Each number is 50 + 15 x the weight over the matrix's rms, rounded and kept within 0 to 99. Layers, rows and columns count from 0.

# layer 2 attention query, 64x64, rms 0.335, rows 0-7,32-38, columns 0-63
41 62 51 56 51 66 55 48 70 57 47 55 62 29 63 44 35 43 51 67 47 59 32 53 34 44 61 70 58 73 59 67 45 30 79 44 54 75 63 70 52 65 27 40 64 16 45 49 45 36 29 53 58 57 26 67 36 63 53 25 79 27 45 37
79 21 56 47 49 31 65 42 57 57 27 57 48 73 61 50 53 88 70 39 40 59 56 81 78 48 45 54 43 55 44 30 57 40 53 69 69 46 41 48 45 39 42 57 17 72 42 79 63 28 45 63 46 41 51 39 51 59 49 75 48 33 56 71
61 15 38 52 47 72 46 99 44 81 73 54 56 40 57 53 29 31 76 46 21 57 44 29 43 41 43 39 62 80 55 48 47 38 57 69 36 70 66 59 32 58 39 58 46 45 47 35 41 61 34 46 73 61 37 75 05 67 52 51 58 45 59 58
29 68 46 60 52 77 41 50 66 60 58 38 50 22 25 69 22 27 36 55 61 46 51 38 57 47 64 38 53 45 45 59 37 52 64 41 24 43 72 54 45 73 66 56 57 22 35 62 55 52 50 36 59 47 35 61 53 33 73 39 65 44 47 48
56 55 21 55 46 68 51 56 46 68 54 51 36 26 53 30 52 48 58 58 24 47 62 36 51 74 69 61 52 58 28 53 60 62 38 39 51 52 65 47 49 38 39 60 58 42 54 20 39 42 41 43 38 56 68 54 22 43 44 32 37 46 61 57
60 35 69 47 55 40 55 62 47 41 39 55 51 48 70 43 52 53 57 71 34 59 38 53 29 45 44 62 50 56 39 34 49 39 53 48 59 40 47 51 44 53 26 53 33 57 52 44 54 53 42 64 66 49 58 45 29 43 46 57 33 31 59 63
76 38 48 56 40 42 41 24 12 46 63 82 63 69 27 45 30 60 45 59 62 53 46 20 35 53 48 43 43 74 43 48 43 60 40 58 18 34 35 40 37 53 61 57 63 54 48 32 50 50 49 50 41 42 34 49 31 41 39 58 34 47 25 54
51 25 52 50 54 58 62 68 42 34 40 66 57 61 68 42 48 56 46 61 50 60 55 59 43 31 46 54 58 62 53 34 51 29 50 67 59 54 42 62 50 40 40 41 53 45 50 62 42 52 42 67 74 51 35 51 46 57 35 57 69 30 53 41
57 54 46 59 63 52 37 52 53 33 52 31 52 35 51 44 58 53 67 43 43 43 46 37 34 41 50 62 70 58 49 44 49 28 58 77 60 52 52 32 50 44 31 49 64 47 37 50 36 65 50 50 37 49 37 58 34 71 37 37 57 39 46 48
42 51 73 72 52 45 55 52 54 54 45 42 50 52 66 48 51 54 54 64 67 37 29 51 38 68 52 35 68 38 56 36 51 17 49 71 41 55 60 56 55 50 43 43 40 50 45 43 46 55 49 72 38 58 39 56 43 51 30 58 58 47 47 40
59 44 51 58 70 37 21 82 32 53 52 46 63 44 60 34 53 29 58 57 40 76 60 31 48 53 28 46 62 40 51 70 68 81 39 60 72 72 41 37 66 44 45 76 48 64 50 61 31 32 32 42 39 57 34 37 60 66 55 66 65 55 37 59
30 44 52 60 48 60 47 38 25 40 58 35 40 43 35 62 55 62 34 75 48 38 62 27 22 37 59 53 57 52 54 67 40 44 47 56 26 64 78 40 39 41 48 42 71 47 49 38 40 54 48 40 36 54 45 63 42 40 48 18 53 60 55 42
46 62 51 56 66 68 56 48 50 67 51 49 66 57 49 44 31 66 71 47 71 43 65 45 57 49 35 67 66 61 08 40 27 56 69 37 22 64 22 48 68 68 56 25 62 34 45 46 39 56 61 55 61 48 63 87 53 56 52 36 48 50 51 51
51 41 77 65 62 38 51 66 56 55 45 49 55 47 59 27 47 58 50 70 43 49 51 49 33 66 28 55 65 36 41 55 64 37 46 64 63 46 44 65 49 34 36 46 46 52 44 48 57 61 49 89 65 70 29 36 42 56 36 53 49 28 53 67
24 65 29 64 55 59 42 50 78 73 62 34 75 27 46 45 33 46 64 58 76 53 40 53 35 78 62 57 61 37 61 46 42 69 47 38 44 30 24 59 50 45 79 47 52 48 52 39 38 46 56 53 27 49 43 35 61 53 63 49 40 62 41 49
# layer 2 attention key, 32x64, rms 0.31, rows 0-6, columns 0-63
65 30 14 31 51 73 09 52 33 73 60 73 48 65 23 55 32 24 18 61 57 55 50 49 84 73 32 43 27 66 71 60 43 87 34 19 38 53 62 44 60 63 60 51 67 42 46 37 49 57 53 17 40 61 48 62 47 37 64 64 62 68 45 64
55 24 38 31 70 70 62 66 55 29 49 74 65 69 59 25 32 37 46 65 42 49 45 70 36 48 53 66 61 71 37 91 69 43 78 80 59 61 51 71 29 38 37 62 28 63 49 67 58 64 22 65 28 28 49 61 44 40 44 55 38 24 59 48
58 56 53 37 59 47 65 75 43 25 76 47 56 76 54 34 65 57 66 33 47 64 42 40 68 64 35 60 37 63 49 45 55 34 35 24 59 14 19 76 65 36 43 40 62 67 36 50 87 56 41 69 42 30 66 34 54 68 58 49 24 49 67 40
77 48 10 38 73 91 08 29 57 69 74 54 52 70 34 42 52 46 51 54 13 70 49 22 42 64 64 32 45 69 49 70 59 73 51 37 39 28 80 61 42 59 65 71 57 33 26 37 31 74 61 37 59 17 24 56 39 54 60 39 39 56 67 60
80 47 37 50 40 30 55 43 43 57 37 53 55 45 46 38 76 32 46 52 52 29 42 60 40 59 50 52 42 76 66 43 36 65 44 47 45 16 53 61 58 44 55 72 21 49 65 50 49 51 48 45 49 67 34 57 40 41 42 53 56 55 61 36
33 46 62 60 41 42 73 82 56 33 31 30 62 41 47 36 61 64 72 42 40 68 51 70 56 53 33 38 72 81 32 60 72 20 68 39 70 53 62 68 26 24 36 84 26 75 52 88 34 68 36 59 31 53 73 36 50 47 38 64 44 28 64 50
58 50 74 44 26 48 58 36 59 46 39 72 44 59 51 42 36 44 67 60 41 36 40 58 48 33 33 31 37 31 37 48 40 35 84 73 63 42 58 66 41 55 27 45 73 65 66 54 40 37 50 73 59 59 39 66 50 50 45 54 42 68 65 62